python train.py --n_layer=9 --d_model=128 --n_head=2 --n_kv_head=1 --head_dim=64 --d_mlp=320 --vocab_size=512 --activation="swiglu" --norm="rmsnorm" --norm_place="pre" --norm_eps=1e-05 --positions="rope" --rope_base=10000.0 --rope_fraction=1.0 --qk_norm=false --attn_scale=0.125 --bias="none" --tie_embeddings=false --parallel_block=false --init="uniform" --init_std_qkv=0.0577 --init_std_o=0.0136 --init_std_up=0.0577 --init_std_down=0.0136 --init_out_by_depth=true --optimizer="adamw" --lr=0.00202 --lr_mult_o=0.802 --lr_mult_up=0.842 --beta1=0.95 --beta2=0.99 --lr_head=0.00816 --warmup_steps=255 --schedule="wsd" --decay_fraction=0.806 --decay_shape="linear" --final_lr_fraction=0.1 --batch_tokens=[8192, 16384, 24576] --seq_len=1024 --doc_mask=true --train_tokens=106700000 --steps=6837 --dataset="wikipedia_en"
Each number is 500 + 50 x the weight over its row's rms, rounded and kept within 0 to 999. Layers, rows and columns count from 0. Numbers have three digits each. The size before them is the row's rms in percent of the matrix's.

# layer 4 MLP down, 128x320, rms 0.122, rows 0-127, columns 0-79
097:489479553450489533503607593654531453440418553367539535572553429525474553510592542516498501494603478587492489543469572488504360567503556483481563559522373523512452461482562629471501484534548561537486547527513509473541546517355442479594574538
096:430506557526542510569509514493573570508470409463495501521515488601534514513537451442513503498516453490484354495516484546421531467413596445506514469460572471460456389481481505468523542583572539534493522475421584532570492627428501458561494497
101:513491612504501482485445518424381481439525534551588514511549578445433559466437512558535387437511506513535459506468469435559600426357512563506478484537496531440514474543482365560482453489640459513467480571431564519475494536497570495556534512
102:484427583508476474507535498531502525508542456490547526535536381500473501407395519495594470483487400553523446484539516538475509671514485435561487514501428542646487505472551494476567510450495512502471534515542471482505543587540555380499487425
097:560445469504529591443411338491430517555535460482554475459446511508454483566456503560484468507540502543471552495409480542585555415523540519537511481575478531507368497499507434482448602520519514551614564463476523511436541524511375462535463585
094:435514489441548564453488475537520524649471498431511451495480511534492452483366454510497432488439480438551596549463532536518492421482493565532510505461553446457489522595599416472435570513513491485569467458491515511564590482569487475423528571
099:463449489505437465386459479528596539550512492523518500484550535479503509505478490474554472464429447475460536477443430533479390534505522520425485525517462581470593549665484418356460487501474408497451435532489474493482566494556414413482476510
089:430582484507490577538467555485524452657585502477472466580578536437570488481463540593429543578462545461457519551484550427539586590611540607601462504560462467510518473451496544441518541519573542431490474434529442528534581476395443541585576419
098:504534564447485624409504532480445610436482355515549469516465574506455455481491497383485404438416488531520488436460554508498570462490553448450507491483425498431509415499501477407464430568466442466473536517526460509592515534613486521498614534
111:496508597534375434459483449516590539541545462538600463512476527524488508451490492448442499481508467485536490385523555492515552547420430518477498521545496528548560593473520492496486474547567438532529439529484550436513494604584494498459526414
098:572490537554436530485490548474474510486482520513484489542584463556547549454469564604499545470444514506489427473501436507527519509543474583485599562422519556405449540400414394533551549532491578592501467503467431527549500525544521498510501524
094:545568512463476497469495499544444501443558598543493445518453590439534423559560374440482542412517461458457455463493518528464461436461502502483435578569449501461418463541483455508487438444474551476533442483527571381488483458435499529551468470
099:621523484342489513568469543424467560467488465367493464534486563370478521514477565486556543505405530489530483459549465589506491523484493559502534538507518534484545472643597517501504476516545470527518523521521427493495547522558490544532432498
103:522486510463407470476530494529500504577505571504554468503404507485564425451535601450464487593454438433435471438576625478493493449632576593532501486516513497424526529512515484467605487374523499500514494472419419563495500510447486506397469443
101:471496480476536426498458540485482480456503479463494528399500499502552559387472466530412575511489510441422516502540511540546455545625504553401567506408478513449586549426457460576419413509485593608586431521609525514530450436410468451499427497
102:551429499582617446375490487612503506455536602473466508549489431627579523490482526608448565490555510520582480584428432460520484513528456489440439520492524553453454449488464437498520502544449525478508456483537455564483541492519449472440550488
095:512499520495500437598557546496534458502496527461614423455474501493540448447579512549532522454510543486433528534494412508506558457532476515434482652459455501454482502530509482455488549438535482505533482484451445458420477490502598552473429480
105:468464511564516489483524429495490615443504518489519495533405523521434450522487535514555446465467531515534516466542544533424519439466606568597441519525565426494522507453456474471573446542466457508523448458433528449569548478444463471562474443
102:459472531532346610515487432558526443527462507630473503469539463441493568385467484546494589419463539553599542399505561568536523534479552450520467448426516625531381500417535467474514487477474535509506530512502429518545499513481531533481419526
099:473510497533422517487565477488471459559563483467480439495533421447559456506464490441449565597430480507510490415542522485511519457492474505457542520475525519561454500476433407442579451517447456540531464493499373448490620551606481533501585437
101:469491506592465572533573523421490472565532474403438603459407409486406486507476489384504529453557506487579458491501485534486557500489422471518505503485427527552505537536524598386511530462490527507542466421542483494414520410454492577350566490
096:527606528483495453526499425496407517497496452604538501422542465488517423596512490467534476436458495450523478485489592516523507457594470490527582502474605540549487488455432432436463495634531500517507498477498552541506540586461531602525592502
108:458476558465482505513476516457402482478427502495553471529484473539587524505537543470493571454570560511445459505501453474649405540490555439497477528556482454488477526558607508478480484495446442495452508455417580461559412501502513577591484459
101:540512504573520501501458543521493496410488502362522487448495416470521457485484466476483516535537535504483516585439442494431525470636509491486551554469490443552512571535603563420460483442434547617535464440412479437416592432572585512487529557
099:481532533493480561431492424452491557470468501474559516485483607504469480477578448538523485506458503570475477479533494502448508503575553507547362445540503407545428509544515523556556528490475538553534526419418427395396421497521489455421465496
103:455463472442471512511510546457545462501535490524459561437484458473588491555400411543540510560495546546529424496496438407429434514491493494572547473487437460490570536444487524400505448528567548532423535512571437518423513460575559516515436556
105:376421488492467485527519555511621490509427550519497411431518543466568438553521520495504604493441524492415547419573535469610518569506440624570469500435500500472552439513506625463535522485431475508542561447425525502495596489520524413470465578
101:537449492537581459546533511505495491469433517502518467535458501459544482472488395541480478554495516509517493500465489627515502483513455489511572624514465462529600459462480520482570563549526562447504411489471524536406452469465507513461492600
099:527559550498477476533486495442522483489446526492505466429475584505443451506484541529458482509366509437425541421549535578469494455495481564506477453520606526518486492576483559511496530457430462445481605480493556641466534617497488535535477466
098:545542553559559496482492388441536493519493424532466459429439480545512485470505530506473508572544529399395480546478443460510400564531537539466563428524594447460496480512474485513478510523549509547473422435488416567505505488488450542514487519
104:540458456472521454410441448466471472505557506518470528513488557525517367498439424604501538503450546580519573548555454531446522501490469465528434450372535565584537546536473501500518490496493508552475505572458531441521465427485440515514463503
100:523407488550459512571492556471473556438495572615529452435532532517539469502566528473538503468483610533555434590440481418509436445473497434476449435499473492507489517506558504424506480517570532420430519440472521525541425437412442522562530581
093:357555542509484482499521503494510431461404520441478403461475533496436520481415483451442536466551492527512512472529598525443559524533429478392483434512540534494508540441425505534491478542489471561546454454622586468463521544541493465612493513
098:557551550474550504558554443483466506552552439514529511483554478404504602481472542514531520536408587465580498439568553479476516518372451493465484517446521515473527608473424461519573457518412471577513431488447524499534570469511492478465438499
102:493476529497483557595609539473478500479586494462462472508453481466559486433472507499474532506524437446475514515561478441468476383497529521469436492518507401553627535414495504519501530531513460539552490380435458430523558467513552515524490510
094:492547499502575516626559479479552613488434455466471538432491574439425471536549598456454569599548548443481476484450514543559538485583481511504450502461479415517510543533384483465489490543534550481543487501518460524491522406501491540489447535
097:476547503543413517512489520595486468571490506447399483476496446611414495489470411583417540533564433375488457497489487528559510531503504501518517470472481465550467468417604507539524630514435506529493505357459552537530495420531574476492501524
104:476544426519455500531551549475496590425522479382458515497500504467505410379479496441440439485486489576483451487447450475427530482503519389480483468448547485573438550463546533424448500510643454503460553450531489583477509509490479602512587511
152:568469537520540508502435473512570471425550557511503472500511532540530575462506535493540501488511602508511542546491479499527506483351436464549500515521475498407482414472524523518473476569508497506376592523518503525503455510511561463616538460
097:603494553573454433483590503498513507466555591431434524569485453501461486538587455486480464395480466562463543520612578452506519539534495517572605577526425420438539551487433516451507515542452532567405429398567470416519434455557480446487492537
101:481509494460534380517469499489482577403425431437468523443468483507493494479596444437485504507504527513529480469444439515504416544477423500482478492598518495581473566595374471461557449523578552551483401470607396523596467542521568476507503514
093:490530587433458604512523386445468631548476474489474488575439497468517495460491537307452438482533438393461524591515542525507487546470541455489443520591448454524485478481454461464439539544454462494495541432484527435494439476531485516495434449
102:503534451579611508550517440503465512572441547516480468504523424538535539517536544494425516527432455482548546581442568468569458507511549495548476484424511485443500513549574491448545469486474607459523500520508509415544522538487441480557593450
102:561499514533482460544503533486568445562463603448528420492646449513461524509476434525532468470486530527520522474458455577557454458459537554444523486492486523586440516495510383439595444522475555402559516522474505392516528511551483424446507464
103:574406620448525461533436544586488477517457465476478622489538406511455488547509555510567508490488521334516468530436464560548484495447494521523492506535458544475481466546534493489622559505492440575527546443487498491546520464487463533542517439
090:557531566431547478525552522495472390569440483469509549496486444501503487542501474453450482460578509491540447482540608500531471565498470487474528535542520466473485463584484439580478413451547570472498596530443537440454503522500478413458454557
102:502479574475404573449489434492528461522467550496417405465519439577419579579521436434445456551472449459526525411527505600480506431504506520548513471451506375467377474554563496452479426476512461497546461491509500483422506418443521519440505438
094:459559452626595549503489472427458436472545426530505559506500526557487464585447432513505531540509513531564598560505477446395543426583454510491534503559589482547504487530495479552540474356467513515630565500546520537483466499414429597475432559
118:496558484477502586353513452434439414516464503501604571462485522481513472483474477504577569522530514468491593518510518505455489561541481532472409529498545528494529553502447521485460438441477517552574465413534538427398425370464467426485539511
105:630533510561517412532566371499536513603603492418452566454515522458533592518598467500481466534383496546517466501423442467371482563416484459595451479403443526437542422484461509515440469512537503434490524506467467531520554483461516458571488535
103:524508464443414527488504499486525385395614440510579533489568539503522508485547473524412558485495476516536513391525508484422548571499537465410499578495465498504450514515518597546396493501487461483552575505509528613472515541538493569481507460
100:372457492476515524442490516487562513550650531510540528503435477468487516511461506503445464547484490541476448458457457459468494608539434487463460561525599537451487544499455501418475526475458471506563558486607547485473515440480530554543542435
103:485384622521497544515485544541553446491415541447476518404489554482497481479603468482505533495440533458426446502466442540517500448566467461517449550537514491508590472473471495484538575553367465444457518407487575569483456491510514531476513547
090:551473454416391494487472537630495469510462504481543594493487470469562490596567442463472452532518416512489416580533463503537486500480531590571432537449454462503468451566473414492502538500502533497477489483494378527410563509493529508462518483
131:545483476595520583566501472500549456469519508598465445494551552531544505542502486577534519431583498568547493521387414550537531505427386470495454527538478518467512469479451494474374526697505521510499494549536494461460482517495587521578534520
094:538565525512493508487432411519563518551507524467591463561552567520412508516518574602487570606454374509538494533524538604594612591503503499490505523516550427531457483547444531518543553485488454458451502530490530462572537536380521421509529495
098:572546549536514481538518572588490447526609546538540548436596384556485397617523445473532485592486563463564575446470449536528430506496565462507567529557557513486481520521434510512522437573426482475446441407463485526531441532532569475470493503
105:580470432514500573496524486483563403511565550563468498510479483553596545488493432512554463453514536371547504483417511511472531404537519460486483476498503434492483486533566488516509429572524397495533457479567464573607496414515472529474582555
087:591454531465463453571494582529566443514625504500556511585545438394488557506460516433494500541494477475409485434444454527443537482504493511503466389548436513471601463485491429505462521403533512511519522567515479440457568464458609530566495570
098:512472492509461520384537470545481578527561505487442439403557487544568567469550505423422521401511517447554487570498552513500619463479517478469525545518444471442574484487441508459489524566613541506468454469510460475458517394614397450582600538
097:511430542462469556463553639479512435464483454486501497517507504481496466484527520546486496470454442598470406490565453456519448456513536499525501502555524524465532454482519409489493450462467464580530506351486462551509505484508496458454459520
094:596562503486512457525438481532468485471467517586483543464489515501437491470529457601523501368532494527482516552437455536503481501479506608593546481510509552499517530486534501530475449550442461489436493487500431422597464469513626549579447569
101:440555490524524552524431539496482461481543518580427531545569493544408486452459495568580545533538410526392567472510553454477492461521433548556515470526483583435467466485533521484491552587460480513533422514600490537524538529443487483555444451
104:540600529586521556484557446442563488579534477431429512478532488393535476451461549514501489492561508507552500514483497520542531534517523491455490555485469403486460564507454451494467491501439466490453557504489499434539480534522509573500492494
093:514537416601468506545556533570571558588613422529529494540441497586509547489468514547440585514520549535434487486447540439495499527537514473418517502557521484553478426479526494459492525487475536494471454567491554512546545553528481502524457476
104:470497492489519551514414475439432511454531427523563490400598528446503502534532520510438568503573546471543539488492526557521500609476396564521429450543497556438565505412435547436531474479493522535523559477587470494518530478437493548587481494
099:557479492515584512448604471467467513534452484485564426576517503576580507473570490420374471492518462460455503531553495532499512526454374511510545529432465508576538524479493530499444453539497548598477460568520511448504499484502524427515496594
097:493474610478573470541515503548505484543568588554557548454494476410544545602483523417541490497446391511479523503556490466526555506530491462486450575352489466548533465590394545512571442503551530614382502421415371483418486457525535492488474391
099:539618484488458552604482514471518456428601500502483487519470539502554404439482573482498539500499487499486521447528415444483527492456430503537511632468598482469478577468483509435573618523528490476548434519543504565547434489485495635528441490
106:570479544468452577489448505538510539448520350553462476467482534499455527540616499466495453542506509497485514527496494496476423581501633471479488477659589516481525509510505485495517481519465481475453546485417354561544525475467425512546504514
097:546487430517519487547551510486551497503585520447476518484594476501567527459461554482521538568482532510504455600400437538543404499473488390541487500436599495497503425409503521567505525495429450478531532443489379522491559605548516461483442525
105:419509521489504479466489543477575571595436438472499469548406503507555419494512430492483499497539476480525509575499408506545505472479577473453493442493559490480590484550486461403488569471507529483516539521464531512526464517525409603523431441
102:535528366537503447462529413417440439455567541523481433530403465527569449520418537410463556436480562550638581431510438531526541584473439442511452491506485530443436445476500554571478512578530484464480422518461507563539543452472583569490538482
096:540491523511617546461509475481589512493516411466585504506391490396658433491537521539420504506539552438481462528612471546542651379456482519488477537501426487461509558578482494500464505478469448426476479541487494458427576551548569617450519489
092:561480488516472605464531523540482502530513454444572370532523466596472472594532544488404424485480460471512560513462448440571549469525369508487478533515653467538550566494492512510462408497398559477500429429490484562569510518503430445472488540
102:499452447555478524567609537452568470436481505471506568454484495462516480476551487613531489573548476538481482475407536474448543387518516444542545561511523439480477484516423568558466503540497472441484563545404484485504532476547566514461465526
093:515506537445458423535441503471482496409596529561489600429582609428463462557508521566479447446542632570544572585531459505457570437449471516568567530537557506472492591473511469485596479547490518562563477493500439450495556545568435510508373451
094:554477539483519486567526487453521540523399499518541524478512508534515567488644383500424512537402449471549601486472433556556461503463457494472520598449487478514555510556441562586473436458407532513486572504480497543475563455503512545491448474
090:545531430460491446517450486616514505444458517446441496394526483485486478467532492442452569537540507440490485529513457523444522499522568432482426445542323497510442621497446495447550509458448541513440484580544419576499318496497553499614376536
092:468488516539529463529494596496521473591465510507504500490508452482514532407512451483483495483477576510427484549467521442471539415482536607510498486423463384459523447421503505487614500492442591514525568425477462532518553515460454474547486426
097:394570565539444479532462402505531547573506457493553445536513459504411475592486512461517446564544561557511536553477530473402490552423492525575482501477509475512439449501506537478458516521470451456573564509475516470496571501500490439514578445
097:426425551485455552464437477501463497560569424566439437457539498526511546536541481572450492460558476516417461468616476434468510546498460589582504553420521436498461503456494485502395441534557350568554422501469514600505649575594507489555484501
100:504470508501467506487524555479519514581497585514499486525445444444515534484546527465512512488497494513547470505451384429503494593509471448618526560481473491479487538507486457434506487449453530495459571494462492578452537523425534599462556442
101:466475451518587464425483475532513509572504526479521470473487522535502468449511524561584510468508511517483477486501482437457527397518581509497365531511438521425507451532400507442473511455538479466493609457559552528549582541551398545460488415
103:522457421453479509669518519455424562427516500521499431421587571433539481508505589456495488490611601582511536467588585508487460572512472478446537514511443543474491508442575450501514515538445479558509556538491479510518486528481480388615418564
098:464538568489484484386364513606562478457462474449465438586429559441458416571506502479490464438489400557534503604448545445507503477487493547422492612468456524510375457507523504493381515522444464495576388540518457559486467526586495471518427512
097:495444511474581397559414512513457473537615550547487486610467562566490551517552509342614472470564551519495525500487523430506448531502552535468415408458451508509495516519566469457550541448447388501452494531556464438494491471594540488473529525
095:571473511474510513486516618389454390525524518517477532545519497468440435474371448433417419485574468519505575472530498427474480504489439489553579502428475424510470552488462450584452387595471477506529440437536501513501474483439521442503519590
097:514477551379451535565511516498531412539422413436505645626479416455480477523453483420455562514517535486524553575487496517517484520447480585570532527602535474562505463419526469530584467548479430524517418531462440440529543552594517525471422526
092:452475444505450409514489430495512501401457476548455505535510579412429483454403484422579515468576482450484540505433502471536554524427426465471514481592435567560480476465432491474532574527530503508460467546473548524428515560492497453610488458
114:449570503513453507508454493554515455420501499561501506526535424559532494492477483445507464472594569521491521493532470583501528442440476470484485517451513606406485572508527596475496496513464509490603592559453448478481517506557592441408488495
095:538510441569566434476540547553644488565481431381602394517487552465500507520606591451486573434499519473424521520427513545425561591496469530408473582483519467585552423517469521461549513509450514563492439478512436514529497482555510537511449515
096:445502535540552555601416537414535420495493501489442472425449559495528432527450535549383517529538521501570427511521507462447518509528506518506478588511607471512483569541509479441469527497452438464601437542532578493442440475462495507506448497
105:536436536478437497457589594462429445434517488477461460527566522466453335499469531409458526530537441464449535514556490479552545428502512492588571491495540433504495541545557535434476522575531575508485426464532513570592532521461468445497460529
103:431476457489441418469507560526515502487439506454454483454547521522481563609563495419450545536499532497531482465519578395444428433445500408545386515472551392498482469450536539489537558472484593510502399590536476424408538568485464487618520563
102:472509465548487465532530571458518544499528450580467423539519553502539487500560434460542389530568485569547463532545508359441437490473434478545500484592537458497482457512494592431437531524521399487516581541524531564384502461502519502483590515
096:545519458455544583583508554523584447496538490511609485480553534502530617540482508513468459433521570489468504565518426590505460472480538472456509473485429519553621478467480454539511429566573478503519472461517449450515418528333472552482487499
101:534544507399475419446540499457447499487487464503563503473636495472560490407514523447464493428516494490529508521488515580527502553474563476416434518466574561523455546483507602553580472559436545499442497497432499488509536477549380421428503500
105:542535454407540556546391658540469577589510589499476516553496583462522525539523513462490543517466510511537558505482507482485498517522465459518531511460453477487539467468485420536456513524591622511419500456439516467535408487505532537551515500
095:466467474485514552486476519547550567547506545487482489449433494550444464444509473537483556527460469512534524526443571542484512522516446492535488477403524486577495439467525573504608509544457473510535500467428517486504500461459619492547519535
101:437480462499415426537424446420391532544463575520562476545490498395588529452588448566409569461555499494550693471404461493522503503485528491523520483482456548464502544494482485481508433507574532436448447581568538551524533467470460503466462505
097:508536508519541464464475502497479531539463499544587502422478387510417472582512582558531444484455570554566534558512572519510462465507531432506584580506601564531582415548489487509516471513531430521574453517455460452480537559566480511377533500
103:452457519478483536501489578593475478458516472483496559583520466493456494453457535517534460392461505505500584533589337512551530431455486530461563519536488494447551460413456521496552521564505410534532454554521423468542419415437539500478516403
104:491487503505457479504426539462510501540577519605506591518477455412411512533483533476477594486505545470541467467474586505548547395452524424528483409446513510467487480444449390463503531496482538442542435483485606488528371499481442492554560498
103:567537511556533464435620428501541478538483449498505562497474577442469528501564456564492499522432464619534446510469562537486552508452439452441499521461515433571516526486484478415540482579609550446497416504505558501474499462500543446483577515
100:464443423501539489574510552480483603446510553436469555471516527486539460488476504513508500595539476445439539503587483580540477470553463464552521607521479479510547541487506486565461594486504407478489419396537511528525436465613527456530430479
103:460481503562546524493389549495505470415501414539425462578505548484572488519469512430582485531541497476356552448507560564393488520580421437530471550457502479539545381576534571547431440479504579602509507500554452535540533544530523444599513552
096:534441488419513501586456533452447501398581442508440492483519472520469541464530524481469517503500452524535469462563531441440462346522530405493489450514484472493453479541497453516495478470555477510546533427540512433464510533492432507415447553
092:505559504513540537579493530494457498569485508567582544516435473455407573544503541498500446477549580499571600515467552514446525565492510486467527498466533519504396498496538394565500480540570463487550511504428496484491434478616503534506440457
099:580519493483486475483561515439443416501509577473460452522443483502485457415568501524457487483579548497567427520541431492448372381459507476557444492487425503496476507433545501485483482450542517492497551480591489550445599497490550462472525411
097:471459447512511378554507464460482519513603545493495498416472554465557508506444585495530614559463569450414471529507469548443514451566632550462404487484489493464471505493488554492493490461490587588528383496492543531496464407513474483440513502
105:584515537399540596513481562542502505523498418456482422562552513469588583468485422531477470494585490459452503418413458472488519525524445479401508443485509564472457487549505590460442569415482545505531458444666527553509607495432506505467514541
090:424528457610551478482449467378538512591557443441433507519480481547557488592476482482439534536429487517618522464527562491476494454461516471517515426539510554470473478677491528503493502545480462507532436549427473522490482509507492512530567623
102:570493440586430536485544461509492522445468601491437502625492545505505471512455415474473484473453484544472578455538448496509430474492552536439532508454494590376498559496536461529475550479410473404389487423520558556491516506460498523521566489
102:462440553558507447399542441571502470481491533529498425431403496605560570495499486529458501519483549498497475435524511486611482419526514535502499543485510481497510570508513387507540534463528524532481491524535449545433544517466465533540495509
091:490471489595492475434512444475464392507477564540357465509477513554509509545513454473421564473472470513530431518487432594552478478562460581453419491450458405599367511574479487520436484493437529487540442561488434509445531436517582419560603456
102:427468472482528557484498538465548477484479532525487451466473456425458505511503523569525532415574512519505563569336567549483556509600435538590411448609482491543440463531513543488466581576521501573601451502501525487523472528469537507555572620
096:439550516587463406437425573440576497480474480524549450383484561558491570368480468507553514537443540476470588513508561545464519570594462475531456481545416459444557495469475455443413486518570439388454571543529527479490511518470543460461466515
086:490532469451502531464442475451500481487500472491477502463473503449517514455510511568495475625566485536487382466529476481621594507558464498538427450532499492550440509601446386576519561500518509529567480546455364530473466517517465494506504541
094:509579595411434527418474441544498558449502385504530486496456545580418483509500633476559585554473502475520439515528521558542385483501472498560589522459453544540470513525507474426527476509561572456553509451551482512456501592491534554483462493
101:510424544570496484541567452443534422469554534400523608494433484473461571564550559481570514509476511511454482519490554453404554443515541550544549499502636513489483524435356574535532482477492428504539549518479586460403511603419502544491451475
098:438476539531481431397493493413489383623479563456485476511441547505513472516514511549408537585502548442444496550493413511511556454516521457527455561469515484441498546499572526499575490534360481486507540502476592525457514436539528513450501624
102:554433438530551520572503436438502452472507643509363511484507496457445462542367473550538402554418519486516583404512479453504510444517467518521436421573532544549416440421488492570515645483451510515535540476423543504486439364493489558497501601
104:441564507493460504486467462419492435588561419494430540410531571476508501475462371527459500548415537445564397536452524554526500474572567545473532559474483488545473585471516538459489476485544485509546497497408482570491556453558527520464452537
096:564547437439469461501491487541495459505427432481492636505453418395518464550457568518467426487478527557397547564526521549524551624523465558558539418495555526466472502478558554500499476504455502523583494570481549502459498457534559509558541482
101:574490472545521559498463430416507425460524542538410506511480534505511505615591465560434453527511476485428517481485550489611518424443435487544554555462578403519470467590422469440471416506444581484509502513476457460498588545444450463511485461
097:504453570496526538566499500499515352539537570492535515315535483576621460436505513583470527554487539445524502465519410572526414473550534445526613509519473498360523383472485570540546461457452446527417565461566507553560552469430574464491508438
102:470465529483518518549446501494592383485489482467443494511413428514461572497608537505487443564524539539441555550517452484439567534599487494432534542353536462569499383505426453480570511489519530544542498517505482545600553571503517486516462559